From a checkpoint of a small transformer trained on Wikipedia.
Size: 12 layers, width 192, 3 heads of 64, MLP 768 squared ReLU, vocabulary 2048, 8.41M parameters.
Each number is 128 + 24 x the weight over its row's rms, rounded and kept within 0 to 255. Layers, rows and columns count from 0. Numbers have three digits each. The size before them is the row's rms in percent of the matrix's.

# layer 7 MLP up, 768x192, rms 0.173, rows 48-84, columns 0-191
085:117164115140147104080147127143102146151121147112109103094133132103121119132137154152109161126093133143152122135115118130108144171132109167135154128113158137141119133117164135093096120111109139121204142125157143122104120140139140117160119132161124126114101142145118084125130149184119166167132170067151146113172115160125118093140128120126116093095126148137128164132135093162102127158110145132137124162079143120096131133130078135127139119118132117087111101133152092118117147118144166114148131131177113197188129100089118121145172101108094169097173098120123121092156109130116111149
086:148177154103160113116129079141114175132120134094148100164094127120128142099141152167089140118162132171147106148122142116127128130126113104139125148111113136135133091084106130149094151128162139083114119122119107112140130158143187119073071130139158200152127132155134109130157113157131122086114129091159112122134161114133147105142145142092114109140149118126123164137162143154149115100113109133131127186115109096147129140144102072139130112150128074111137124112124107109181159123080129122128110126113136139129139126099140174153162116129127128111132157140070145109096115129131169166
098:153155064081132119137101108120121150177138142118089127088115152146146113112180139101111108112137116128144133150132161132130129128147105115090130135099113141097113144138110181174092135118181119114133154155115140149136166157119171144100104092103104124141161134137094117129123101107180104152149138099123161124112135134153145123175131132082132119116108150176130151123093126122075102127080080129125139101102122107125114090156140100121155084148144112128126122131126090104139108112177140132136153139145163146119185124165122103166162132146143155168140094132119104126103110109135118105
107:110148157115101144155179152134148184114097122145103074122113145155100092117146137141096143128070135146145151072161101112129125171135156099125163124177099128133133119154141114150104172138117127100123155128144116165100099150158105090107121121148139173089157148102107122158174147144146137131123124139094173108163135137111151117138118113101094112129086133098117109092099123092137153108129101146147126132127155131129121094152126104158157160116133133132124167131122104111162117146118146102110107134140160098169107158194150133158145152086126111113142134147108130167112115103133158111
092:170099130096098124124128140135112151089158120099109087110122178149128085099151149147104134149112146129135122128113081105114120122112132069132144089153111110108108136137137097153087127149132152099153152131119117130118142108179113156109159124143106136110144095123135106135173153155174118154135157132128146119101172151091105085116099104162123109173182140124113103160087151131141140145129175122122137185153105159118097145114125125154129102144109125131143158093162149116144130140098177116091121165103157105134112124141132134162124096080136129099153102133147147115135126119083076140
099:137159134118100174058151158149076116128119110152132144137118126118107144120134150107073089089134118107187113161145124090121162138123111131127148124155140121148128111156125131129115124133159124126130138114199134134127204113135125097129081121133100121137107112113167105105153110122145095095075150162144140143136133188112103118157142128106147088109126129089087159094144149149100120132127146099141057113146136142150142113144142155088113096130124115115145144182094128155112124162124120141144140140137131144135153185126131164139142140110151124141150117131100114117119101112094130136
082:116108117113166117148139108154118154155111141147077157089105100129132125114117118135081131113113141092144129116141151143119114119165168130103128136127100131150145150115096135167111116133171086139200113125144134095127160106061134085131136121131076166125115138110114143131180131145136143139137115145162112080121154166132111117086110162162144101134090099127122136110123090081134123129127091124132069114108128113125151175146133116108105111152125130100150165146167140100137129116114089125137149151171118117137129183153122139107136121131060142152127130141082144108106143157136160114
105:170145153108133104095175096172155126155194104127122124087139116179173129125147121141133114118111130134171114134100119153111170157168110114144119124128141143099098147127105113177109116116168086130169141153122123107100163110129134114162137124136139131127130141124116142130172124126130133116145171135136129096112180139145150112108115106114142165149125083104096135151087112131135186094114104143133080081102110153103113106137066152142149172128090117121124142143120142144112125161132114093119107138133113148105150104138155131139126174071108095119140119131139140091117089095139123147
102:149110165123101126126114107153138155128125076110152138116079123149132095150140108184148129128108129145122192100153143093114121108112156124095146071142136095123140112108153154092113167103157163125119091112123160138156130122115133138123091141123148157138145132129120129154114134175164107119119127122133134090147157135094080128113129096143152143128138102110131146142159148105114130095119107168115116149105138122116159156140123117137170091119099125105132136148142129147135100101178095196094110172117152143218114096173131123111143093119127121161112145119128091143152093109126125136
091:149176106122093128130119110153131149106111138168100110130122134098149144096139140158155163107092152092130146119185107077126111151151128101101099149153117131127103071145106145113110128120129153101152115177118151177138130150171122161085141104131117150130143109150148146157160106160110130121117132106105106109125102162057163131121103144142108126155138155141156144100162081100140108112160139160118095110138125086118119112108145103115127170098128088115119127069137116104112094161109157130117172142121156150141099125116149156185115109107138134103116117157137147169113138131120128136
095:134163106135168114131154141141079144126182110141098151116075096121131145094171105128167141169132163110137151138120140151171083130141118126074129172108113123112124123166116137113107158105155090128140108164123183129167137088084146108108083089115127130106141150109125116109124142122148112137128112102126115111129103183113151104085151143103087122146126106148084183146120100126095138137138132141110172144139167095151113173119090155158129124097143120138115135095125107145135095132107111111182091143123130110118118124143135164146144130127120144140137141165162151142128080138125123138
104:126131136116136085118102103133147140135118157106125090143105152145134170146131109139116123129146102139162149092099124140110132135149137142091128135094119127126130149117134050171125121113115106105141130155139161140136131153159103149127084086159102118129115155125130116169155136153118134124143151093191125109143133147107131143125126118061157124109141114110117105138133086119103161150123134112120097178077132126153101148185097079126139126136134126100097166159134115130121095142093155155098136145118123110116119100135100177138087160099127162153115179133159137106124119094089084184
096:162154112123116133126115058127108146137110103154138105141099145141136096129163104130154137144115099149128149124110165142124144140189148100141143095135136155143108139115063147080109134094108073079177146138138178117118107106109094078150125135143078120127123148104160091124116117159161104116117137108113163089166136112140146140123142137121122121160112162104148137136103083152133170099159093095136136128084101142152152126198115145155134107189122122121078106138094145122128104134131138132106134123164149144105114139156134126146112129139133140152126108124157112134136136133153119150
105:155170122087088125099136111207124140143137122122117110106132116147105144136161107139129166105113088164124138147155147141155146114106071126142152130103120128126134094122122132162119125122182109154110128134122166153172130148148151121093069114140092112140124117092161138104136131116114128094112168133118142114137135119066101155095132113099127151142126144125069185114126130107123096161118135105149144156116140121168127136111155159135121146130100147131141147137104116111100115122098136140189093130133132165184110117122124159129146076138117089100140105164129125141126114070104108153
097:143169113102070142124120097126122153117123131141113139142151139148137121134134103172119106149094053133116142086138150152141100103173116109145132097161098135137113128170097125157121130131147134131147057111158163152143095124086139123158131129164085145148127151127152112168152123133151122120112126122140145091098168134076122139126100130127132138145076125096126138139138120137122157123121186119128112146096113114167129193123115129157163095155160095110126121150081109116135094137100143121137115116112147097184095075153129171144113148153121144117138134130139135116161108133157139149
098:105160057140105133140175134149108097074120104135117134131080137093134153124109107122157107103134120129146170106157120101114121109114162137127131123153177159095126121135130144119114105121128085102150152143098122143160147137117112138099112168146116097126190150128168150130119124145119123093127168081169127119125115117128133112153114104143138131123142135073142113097077063084157120154126133118109126123163121151099131122152106132143142141148119136127145140158137120147081109118136146136126107140164186176170157150142119145152139133115088135093105107107067135149122142108122163158
105:109118112083138130119125133172132123103147119170128105124124162137159121104106109096160154103126124159123157121151099128120177096107106130109156113119169105124144134149093101124130131101201181150126158150142131149124165160135162138151140094163115113143114162132151157129129115115148157085095144141164134157115137136116106108112092135094145090100114141093087115165134138100142122116117133117165117116120161175108122142165111109132124096172088093081124129102116109153135142133098120142118093107126118142154139145090080167157148133135129159114113117105120152072113106092077124112
108:136157109133146096099161084163089121127145138121135150064092156130141115141137125148106180119111136103102128123150121118108138131129131098111127136110141165147133104098116121110128111122146141135131123128132160133132153115117167098143111130157120153099167160099147078123196112162142157136125190145173121149152180112167099124119089151150135111110119126134099118126126119080103136160104113118120129137109136152114134170150115142123127147136079137111051151109186110133091144177132127105125130119124108145143149117118097165143118117110138136123147171111106115151095059117101112114
087:146176122129101119091132127160130177120117107148134114120114122114128146090154115108135123121131133098096135143126127130132118157141134130095118137130141114158161106098117134118119136151125152104129126173131169119150173197139110122105103138131094153131183101142152100172128142138132097126132134146126144120139162106139140107117113124162113124132117098138129084151097130129138149143131121127135161186090186091120126113132091157148142106110146118134073164086134112099076152155140123075146151141176125122172090113078134119165100082112167122133162133095100133071136122108168124126
104:089160141143123142124175125164145123129152109113120130135087111102193101101127128135153162147111119092145130132129107102179151119154094108115105134149145175141141115154135142157101122101152125091126140107148142130116140108106125080110130092133096142172108119143132098116146113117119100132114116119134153105141157132131109143142116144073127094076128095113123172110116078106086079123121159126151083146158174112176126139110125145123143146181133134128097117125145148105122121153126140104189118140139149122134105155184134147140134138102140124167131167164090153075095117125121153128
082:126135100109115082157146124139106155117150108127143096091138113074139107141127162148156176144110125122099155069127134101152119113090150109104097105126168099135125155099147100108133155114136175128127116130169125127151138125142137155114106141127123181127138071108132092147170059166125130152149123137132119166120168111095161129085093162101150088087121105132099137100132114127127132157114146141170166136101175111205098137132120137118126148122117145132081134148174108106133128132118132117159124133116125124146142125099141147143165098128123114110087119141138129139121137096158158123
091:142154085131118101121156127120115150119150135178129143124120136111155138124184128137115157101094123119125148128147115115121164164124089116139143140115111176128142155100138096146105117102137137134124171135081143118085107159142141104119095172119113147141156132145138117131129105106117124103102164116093096145170130179140142073103113141110139102114166158098107138149105101143127133094121154066102139105161150180079117126121121151107090117135113144124120133109090141112119124147065135139141080104114108134113150115141122113196152155139121159084136117143106121075130110134145129183
100:131146115132112121101131128148127145106106104160115133095129150126141139161136109122126144134058170167169133123123114138115165208128157096130136156166129143174128173101138121103112116129106137074099143181129174103088136131127153110127080128127095175099170169076125122147176167110122144097098144122135119118125151132105130120133097167158125123136131136109141133096112080120109168135151132102185104066097123135144151123142106103090130152135152141124137136136136150160144133153102106107143142117116116111117118142100126141155117154123149139094107115132106128142118166103090116133
101:091128084105176122131148104170087106129117115117112114117126095142124144142138124098145116125139101104143117121102115160162119141124150148146089176165115200123113128118159118085121142127101154133145119097195193129186125157127129132113098087159146162101135072148124149155126109095121110098111135117142146121134135155136099135091128113057169107140111168142106149127123117087123127110137121118156129161133125117127164128179123093138140148139122135111135135140160163109137104124137105116105098110155127135134145193144144118169156131109146131141125126137137146139146090121121081146
093:145107099110151134151136150125127117140107080095145138157152168146119110110142100074126178136131085082120115099142110121150124104176108118136158113138133161114139093106126110107128147088190092124122103116127105116171116138146145154097115117146077151131135155115161120134135103186148117091142133161143129088120123117101167139125113133104137114168170084120088143123079135112135132157074078110096126116087151107137131087133116131126149147166113133112086127151140150173138101132117086160116114151113144134144160163140141145137142159123123155105134155148162105164130126113125151125
094:146159147103124128118125110136148126131122122114130103127099109108125096106118143110102130128135140148100186144125112144162162153134135098146185101130085106104111115147126138125106115119169125149175108139161124160133092119106147105091156126156159111098113152165113081154085139118113111093103166118161140115105138099131154097104105174143139122139113114088114131097164108131114148143118096135095135143162131124128137188126169116148135127191155098128099123129110146179155124121158127127190098161132080119124150122122110143186105155112128109151080163144150156118095141109107143124
095:098151156130104115120109111129090129153145127137089119137074089139145127131129133138165132169120100113145133140125139098193162164162125072151178132116139150160155149151144089128128146117114140105145119138132143116139124109171119131115136142167129145122182130130175126186141148118137113136125144144136151104124144161080098105133137137129125112142113107140119127127172126064112118062121163095108143112110105171169095092156121105122127105127088121124094152119132110133129088096128132128133103121107177164161110118135096141183132090128140134168145137104117101142143085107134115146
100:165140136166103158115167126148132143129131112130114112087136142118165101148179129162098144160124096124152142109139123120126108107111127081138141117139128114098150130117129074142108162129133123095181146120109115127165172097122109093121138118144160158166135127122155096150118134144083108136138122121153159074154109112077100091092145128136107154168130109112136149083147091142104146128098149157169107116062173105110111122137155130123116109179102134121135142128187149127158088112143110124117139125178116134140093114108117121118130144128075134113149146147147144137069135136138137148
115:126166088126137125123152142128112136147131099120149137124132142177109116153125158151076116083149138119121145087177094111138117121115144115134155164146121171121141090159136113139127131098135118137171129161153077160140121142124133131106097128165093132149118116112152102128143108149141090091079131138128163099117151106095144126102146117132115126153143123106118179120099108126113135112103126136114097165113186136110125147130096067134178072183168104143113116133141131113122112157059098135152087123127175142166140109124118107155128158159111080101141136136120120131125110122134151155
101:082133134112144122113109114116176171141125121179135183130088143143143092125076127144146147159125099162132115127155083128136129141127152133106133121122177122108185114132104108158134126123203137097112151139187111120146165123101113123106128130137082165171124066127152122130131128151131134131100131152133160136144135126106078128132129139117191111143126103100096135090109130082152159101112104114126146145111133126137149121144101120117101163128131133120115097104145138173090123129153138189140093152116115165127153109147124108162124119135125093126117163126089131104111113108101101117
097:142119116141167134134126118155089147121128118125151127146145118112114098141131119125124139173118120147151114106127129108161089161138103093110154102170153131100110154111106100126096127131176129119149124088139128074128132148124116096092102184106143144129137118125105092167121140132097148157121126103128117120120133113126092126082102160091131125115124124127126171084165114121150145124082101120195138139132164176097129088183155157154136083148089127132103152148147168153142098121089134146137176138137159117180115153114134113146115092122152123129121100183131132110142170111173131124
077:123136100110092140122194158135095126073135098149133130132144131134106153081144116146158125121160149169114135147109083167131142125151141083119154127142137105142133106085151104140116123116131136145164113136123135141129157110145128105101160078137106136105132125122174149169148138167155127133116132107107105096172119109129167141125117126123122138181112085132135114138112120154089098107116130120148122172142133135104123156129176109103133112147108115119097104099098136142148152097104130160143117089137157136139171089150112108191103113078118148135114099162118180086132141099122069118
107:125116162125140114136129136165156140122159081137078095168113117093156088144168121143147122130162149152123116113158142096169135109155107128124192143135094142132140094114119120124101135137128159136142125118131094143150135138125126107132143080082138139125172133124127129184121146143115139082082151104122135132152109111093157108151148115137090139110091085105133165126111118104125175162090116144161127137112130112172108124144097107132106142101134140119147130128099107130149151152143088078147088155162151096144171137140099141117187135100070119135117131158117138121082091142128149113
108:156126106137115134156080079115162131108129132190146119136141131121191135144121090145144098143112117167132118097135142140147144149146145138077130144135110120132149109089110153151120170094133135104124106143156135147171141135156154097139121131111105178167160101134087109142133111161112106122137195082123165125116141177106137111107126102115147109148182145123106146103099133137152138103127087093126117106095120101120161129120110104105160084158146092083137166114129124149114131164114171104092120108134132134171113151117108111127091154108134133136118098114134149111112122113087152154
107:137135139140092141107129118153132124089123107169121109123135138147118141058135112145165093137144130107102118083129156138131158119185163111098114112099113147147144145140143113112127154127170090096115143131125118097126143161132130146142105174141135165144140137137124126166116137106193138097085135128139133135120168158101151086121124096108140091137150144156065136121103118120122137093124150101132147140122110189081148154157112088111157109112099074133113130114154125170108129163130089115115141145159140157130144082137072124143095099102152129097130148108123133108110118082132110152
090:143185145094113127149151140157114093117105093119140101134079108133141122141122107196194142111120112107129134173102147142153134116122112113111147151123171127172152129123135092095125118115118139112128114142150131128115125149143204141102171142143152138124146131126141119138133135176095126140111134130122103085199119143103109093098126113119128176175105123110132124144105114161102115105139122142124095125098111182143109152152107146084128121155113101131112125092146156096112099111141113135102116171114175178123160145131098107158124125158088098104115142090102139119123127134107130142
113:096199099107122147112135083133142186143159098142142092139110113124131137146153114167161122111076118166109126119114095121125112107109124105108120134145128127089126143130153139151125159124144118079151177150129113148143176119167130140110138127179094152141135133122163151151110140119125121141164175097115137135150089151099106134072105109157127141125168097111157113085163132096113134112114147135132097109082200140118128131142115086115168129122086141132088123116126121165112133120107121104113132148196123133125123151126109142137118166109116095124137137112124135158123122127080130163
# layer 7 MLP down (transposed), 768x192, rms 0.168, rows 48-83, columns 0-191
083:156136172087161160205081196094156089139086095105135147124123177164142137127148140121127120177132126110139135149123127148154109117164131161165122101141154132140133133148115115135145119124129120115131133116110123128120072141124173149132106124141102144131120124109119141115109140144103157132109101138162132111124119155145121133118121154144131119120147126083089127099110140140080080090124158134154160117118146141132103139134140090155127088098126114119077134123110140155113139123137145106161117133141066140154117115168087123148130110102060121125110112122130144080134121151114173066
095:135113093114105156149125123128132127130095094160111137101120113164111091111125121119146126153096159095157134119139102135145101117114126185104108081147123153082159152090125102099108107131154079113142147139126159147110146171112113179185149102108105160132125125089126107163115140134097108167094138165122122125119092130106125114117118127138116112127138158107126118083156162133172151137134140140155121080179138137118156104120138123113121122105133156135151141148177158155114145175134127117181118153131113103106126138142116111139098144111073108111151085137147112138143157055150142092
100:134095099089143117186140128111164113106091104105144107135118118140150126127141131114125115076100150116134118112127108091144096111129111123124114093103166137099134153163147175139071110126130151109100136173112111127130141133094147148164141159133111107124153160092137111144103169162117126165100172135166120076092097107141115169109162140113132134146124173163123143154095145116111106132147164168091125123148137114141121183130087140146136116170127128138125125125127127103134149116125125123158170120095096122098145172132102126096136126127148113182119152083148134113146124079103146078
104:128170106103112173146140137111161139152181155128101117139139171159090103119117105128113165104141137130115139080131094144116135136142085142130105163134153107109155103112142150060167164149131131108117150100152131102087114137147112134087139151115121130095155162108152163122124127125110136156143127163085125132118130054138123150096141118120103160124066144153150100129129140129164100121107149127168140115152145097154124160146100117088147138101097140100110100119126131106155168151148143124147102143084124094135154077099122099132125136201124140115118112141116109132143128120114159127
096:139133139104109134150136085150167164107117147151108083119130132130125092132141127102126127095146138134135110146123106131154124128095103131138110138151128087126125140149204103173094095133093119155080118119117136158072097121141129140137138138136123162102143154160132161142094153110090120150113175135128128155126110102110117118145123111122135108136151168141121159098118117119124112173158182112112113159121152149140095126170116116135126168169097118153134078123097107120138180133130123069103146129172103125087133132129128126131111074118151093148183131074148137131121130170092111144
098:144114094122150114138123134167142110082101118140100122159140112112115132140095160129100159126130146161132090150147109145133122100096142119091089106139118134158138139120134195120085107124131125080141092129095087172107130128110103143127173113104132091144129127122140184107151149176131130113143134055147118135115124131116161134112127110148139126124139150149138080170117153153116157133127111136118124109145123137113120113130110078154140176137163123110175131155142157121138113110112172109128090118142098089124116105124136133159172081135161107135169118120169098118110116057163138147
083:048126119170076125026171166143104133105190132157133126131131186116091125164100195128124147123186106135139120121118108111136117099099113133141087146117148142140102127120150118126199141138128122164126122133139148143141144139128132120115151130143114096112162155127137133121131132134129105139123107114105102149114135157078138094144136133139106164142108134149134057114163128162115099131137134100093138134118159134124116112098158135155119144153147133103139100138126086147125130169110111151144113152134116131116118126128129103121117126123135098117150084138120101144125136162147094137
104:147139073095135134126156109156138151133156129121119141156115092118132103125122107117141136113112164117167110123138107129125139110140109132127118163119091153140091166139142153150255128097115085119123139132160130153117125102123140159141118115122133120114121139101126086136124149128093104156139116142113119110108107149171145090121111091140147118068139157168139138130116157134123153127148119142113111098103147123105114131088090169129147124133138155161140117126095134142096167129125139113108115133115112125115135090113161134128122086092114144078143069090168111111124159076143105110
100:172140139108142136154123119152139097185120109121134092105109093134106098108182126134096151103108154146102144113121139101138128100137100129118180124122110124137107170085129103147144138126153132115118167126130110132114066099147127147115108124164118128133143160081092084181109196144152113116118128131038143099117132123173126125113132087149095151142091134145102119139109134157145123118150143152124130114170139115092101118114179143145161102108102152159175124123133155172160128120132101104143138149096109121147127141131125117133111127108130150125136147150098079126121140116091148148
092:158145129110122135146078106135115103141134103160162138106084151109125133116111082124159123146121171187098128139168103131094115111130150115132161177159146097150116138162132113179114127105149132141140119166148128139120087107135127085153111135138109106165120149163127136108100150141150118147150135122134119128119129115107121129139112125161146114157153119120134110101141151086149118122139115130134161102112104139067183091077125167139067164132146123149131123074158116123111132095134148139133077159144083112093140099154087103124141121135154156115108106135080132167157111163116132105
097:150119145107119174142165149085144071125113155115141143152142140143132160079143136103149164120083098116148130123149108150112079109162144071135133111134111105127119132125133126103145145143149123127123110140131115118156165052106158154130124112101122097132137144121087100107111128178141126127125040080148164163123130102118112085124141126111117127159148157108140122168157098130119156126173161119117145130175133128167124111110157135109156124134119099100169119122147088134128147132131121081089095107116126144160138132104136160142130089122155126128140103135114104149116155172142141114
104:088137142165128114097121092163172128139145111130121129139149114145144126164162125159110132142168128125148137117130141158120162111115139124158157119084101136113158168133151112106220130095063138148099062169160132096142121123153111109144126098142097086089147128157133103170150124095170101147164083143155129087165166134121123124139144113122125181096099118121127096124158113103155112121145121100090126117125138116120145111159094139116130143159112144128129113156116104144158093146103097104096131122121164118138105105149143139109097122097121124120113167111110125105124137136149110136
096:094120135088140169130162164103118140089138128122178125120136085128098145109105172118137117123156143139132145098138117123139110169186108139126107086102157133135143138138148145140131083163078155075134124133112097127110136154096148098185114098119159117149075121128117102112079103139047120148131086082137112151147135136097099121150131108165121129136145148114156132101125120121123154136122179138113152141090131168127150125128169124099168160131172145110114126139127112150114121123131112107150130153108118097104154158141162117144121137126175130132105087087149109127141148114134142119
099:126120163129181135101134132125109167107114124085154125107107104102150087093129148112137148127137133100110124148107097123083105149139132138124148091127119126138126140129113146108151143142130131151128179084142113141126141120120161133162138144126167107097132107167132135141107119156098091113175131152156138146112079129156121130090097169160190169146097137154146130144146163102170161121156116155137114145071112117132136151103095139127158149145098137104130128144133114154093167147103130117118099166100128156057125131142177134118120178119132113122123067097144119117076106100133123116
098:151119143127142138135136184106112151120105132127110175089116107148168093148128110093117145124161146136106084154120131131150144091148100094196098086157127154146128166115166105155153099157091157153149119121113118134124098110099118108175120134137148108120141111132189064134135120092154108119121108092150128128086141150125147138102125112124123121127124144115120146107144159150126154112130136147130166155151114096105104119178164134095158119152168169131116085129098095108097190134104142090128159137141101126109110126104121113124138120152142121170122095127111125116162091130146096151
096:151139117107071118169137108149205093124083118161151130129151115110106166084115143126127130137119129105113131144129150117129141138134137099156128135161134128166113132136132121128074108115133121123143112147135119130137137114110167142119096139111111102107134143110099137180093174143080137140115101155139132107156122117158065112183120134140137127151102140119131134145110162131126115104154133167136116089173133111155178085120088135141158135068150104094143092117155150112086127131125137133149126131132079132195121125133146123122107161113103106140156137155103125075128104093136164107
108:102130138136131119086081141153111166107169093147130134137131126088089145121125150117145144174183139104133126095153112143091136084138129121112167178133120086137122143138126123132184140138151113094120155121142124170082154139110100144148152142133145095088097139140105159125110131143115134114169004117140118147104099104125158097129128103170156112091161128116102121126149147127138136149128132153114107128134159150113158148126158124126123117142153132131145066126124129139139140108111137121135119136105131108146138124093124171117131164140107164112141134069115102126121131085123141120
106:119101103126135144087138129151100133141138149140142113089135121148135117162160128124137083089105122098102117119128132126142127138098116140121087127101113122156111098171151078141172134160173100109131113133158155148114150156103098141137136139140153123094118137095107077116163083148088157127155202156138128125140134139100120138099155115098082145130113148148117122142093130116155148107165168110108172140148144128191105093096133133145143137147098121196158118136150097160124115127150145126154157114097129102126152114132146136090179138110099104096113122136132091136116146090125162131
089:133130155129134128175071147069145084094113164105109109100129109155147125094131153100113141149126095110117119091147165174159124148153145138136141112148121142120161142130123135130127115111147135147097157152086205157136140149108156116117139133142095121104147126102138131144123122118100113098080138136144178109111095133115133130147156133131175109124151095133114129137148152127129114151123128123144117164148146156142129124099099135137092106199129135135084083126117092178126127131134079132140116109145158143110132088160119144126160096064100119134115117106118107116145073131181144119
109:070121164189121109130161134140133188133123136142143137128142103095160168142141127140095088145151136111133147127134114119120161121150161147144132127124138099095117114183104146126197143113090097121118116112126108099104116144114128110176111092148129147135127109141131107136118141101127093126122039161142159160111114113132090159125077142097099146126114124135138103097145137149123113114151178111156108133118123141128106113165145132131115151131096164128094126134124148153105110116122113115108095142130130141131127111130092141124125099107136153132115143165125092134125152236123105122
085:114094144078177147116124127092140178129135082126163147159166146144105114115142097089154137129111128144128136132124119168151142152172079152126154106083144134141127107125136130165234107154171142139113108125119150118134133116100120099104092145116165113090125122130110117127140144150079094109124091119119157095169090140105104161146122142132135142158121123104145135110107096125101124111134168118129139167119128137120171101083105117090148131145123143123108108142126164118132108123128135086104132120106150130110119122180097156183127130148115144164116124120131082137132145116156152117
094:156128139095133174152116143082140091178099089100131101118112145086142103151136137127105175097114130153093123137110128124103150083166146160130112127181123145127154102127126125173176172118120165151141175105123129131112105101147117121100104161127101146144155119128109124140113125120114144138159079150135148154114105119131099072131124103123107109142115080120115139122123140157147134099165136127132141095138124201134094091122125132142129125095149094114139125149114121111106110212133138127150113114131074190113146141144140126150114096136138143138136159157121107128123129177125113128
098:121101164145127152124103126125173092146148122095107129136124134143104158111160116142140186097110126124171106090092123099122108139106103155116089115064141137091134123113117189105123135101127122133126146075139064136123112109131130146156148130111115130110173152134142109101110121175113135130125110165103130131126133165131147122088129135143129103105190094152108107127088118181113127116136173136147157133113126149158137179107132103133189108119111096114155119144139132142164175133131161133112152107118107156157148106124105111125117120120121188117180119100161140130118117109151134102
100:115096171122159127135142068136144119100135138108167103143143123139157092103113151102154122125173178146127142142159124153145129132113118161135115102120129132098121111117104161148163114131129110153116126121141144105100108128103111095132132133154128198072168071094158149164132121132119137159096117126131080126096153106138121126121142123114148170187100140141127112091118125161154132076116125171110134117159136111088140132165140127118177129128132119115108139097149076113152150126123125140057126071100117121125127170158153125118108139141136112127095136142129128112124172158127121087
095:089106152135141157080094143048114128157113129137132106133150144110127116151138115112132142160165151154094089110118144128143128086101133152100132136120128112121135128125132127108255107149157133117136143111135127157152142134126137200114113140119141156139131114142146132136097160141098155108142121133138136159140114109113124150126131122149133136126183161116112154157126159143165116147157149144143117142141097111164128126123138092155127140138124100116097161120123122140160138162120113132135143130046085107128125135091143110118117119092131097100130125111104124111118093164113102140
096:160108096112104144153119140173134110100137124137130142118152080144113107116150152152106104130118130102123123114156131149164128142144099175116110123143118124114133146124144161101106141120123106154120104146120149125154138176078094122115143213117133171140107145104135091091162156114161162158139132126154111116121153121086147143142096112144120087102159158175132137148186113125144092140160100144152150109143136160124115102130121097128110131102132097121149076130134162108078084123159116102083157112102113109137118122115118154138093119116122143146097152100153101124160122113143056126
096:121133132186128084105161155160096127153131094116138152148141143136170138124132162131133117118165128150088112132103166115134149140131149107122165121104127139132159131166093164108202124125026114112086114122114087106146124116138115111142142148094123113101142130112122166168156149130120106094103084132108164152119130125123112120157141113153092103113112135135120095123136131142101122160140163106106153148130087150194101115155102129125111161085124139136154128138122153163143103150132136104167142112122144114133146124102106122136101108126116099128164139153114069133159098107131109119
099:090106115185138146100127144153131083143137148151146096139092088123156081113106087115106157146132087129160122157155122128109139118164118099134130131179122116096113130146137147124145102112105162108128102151139112104135117119120125139184152166085143121167142148139155123171105115153128161129087085133155092154131122106128132124122131125148108130095105117168165130128140137158114102127130132138121143133107178094129097127118119139139178145121141159117094110140166140066109136155147094144098114086152149087082120198093110148121116162132083152129142124132106142128092130147130124105
111:107090128107148116124083152094159113128154111104120138146121134133101123112120135137106136094139084092150153114157166103105096170126110171108154146116120181129117125182119115115182129105131144168124144134150109142112158122138110125104135152136135157148048150158102154113112113130136135157132077135136153119117091149111173150095117100154110151163144150106113103115135100141077167167137120131097115106102129136130176133143094118092145116100110151096156118139116155138089153129109160147134114114107154167145110124144138150115112109156100124134120191099159155156158141127123123093
097:140133137112172120176072113102183120140158102177125112110119138136104108146186128151165098127176119092158134152162139127131122154126121123172094116111059081115106148127137117117158101107114133118090159153151113083143101118132124150106086105135147087149096131116124121139114139111093129153072085160136146139112124139105164139132118105099117132136111121093112125085122117114094129156132110103101166149145117144154153143157110156128123103148144144133129132095165117129094133118120124140135116140101116141153116115110113173151113152112127110132144202161119143150166127131130138079
098:158161124109102097140125123117128079120109150101121153146145178160106141106107134125107143130149116081134093097159114134179136109161143091168130107139091061128132195126124120188148126158157179142102139121141108141121104110122183102106140140105103179135109149104151151132125149157105151164108113120114105092112141123115142118096126135133152142160143157109154123107159100145131118116129145133095126139126116134142159158115119160186110130125137155070091093112139124137121175106138133130107134109138103135135114122104092118119092135125116152142109088133133088105123166105167130160
084:169121136162142134164118133119144081141111112120138112139106138124116089132162117132153145127106144151119133120138057130133125167157071129120179140122133093129079136120096124155209103124037113139128139138173126129066122088103142136099122157128158151127152108126138141110122124131091150119112112162128106106125099124157118198148093124141147142159122100133142080144134123133161159138153179114144150106153136147129124118138129117138152123117154109163137130116126112136110105139114116126102137104116146102187127150091137121148137102118085117088100128131104116106106135150119128111
106:131125148135072104150124148157128139150125134175102145149133084063111108155120135154117102138100162090160136147130180143152112144119105109110160103112107143114104120094133100116128139175120183128098119143104110151115115110088107119135139130107159106125177130123140116140100093110132148140113157112146122149139142134147143162111100152160130107143107131140113137163137118088131126127113106111103129127140114133132129131122108101102105173150165123150161071147134128096113158120116162142124122106145135083143159181104093118058131135158160194110106130102153110091098149091163129147
106:094099124118136125157094099197152147127099129151133109150115120177142113149138113124115135087083142127135145117126113139107135139143122146182139129140111137172126125113134110098143107159121105136129056117097164127147127112093138125095157170121120165154110151082130175144125114133119119113143156114133130124127133111128140120151166143155140123124140164144130118154116120152130093110141162094143124131101152125160116144105156132098110107129126075159137133102147134130126124121083198068079103085122108119148176152148146115137146119145072106103126094105190112102117134158134093131
106:127124140155156149135122121128100096114169156156123091097098103120122147119114120100152134123176112129105121129121141147151121147128145128137164124114146119086125154174115141120232171118138154115132172119120105138144152130106135189128089165093132134120097124094122154143132130075161128103103065137113124164106113123153098132110152144096095133111131092125125086127146165118132152108131161100113103158126145128106149119127141109145120126125145094112134110114106162158093130119091155138154116174103118179162100128109090141121169101115145131139138180121130112110111110096119100136
093:119162133151114076123114196143141107145113142091107159129125152099158146118147155141130135122153136118132133126138154113119186100106115132128164094071140137123136118142135161108226114137034116118120128135085134117143121174095164145141155100118128147146133114151144137158108109127125133105114083155093103154132132104107113149128142132149107132140118142170136090118124142135109101134105102095133115130112152149129128131129120115131132122126128100139107147159141144110150128098146073169110143142164178124147135156095129096119101107113108083160139141093131108151118083124149146104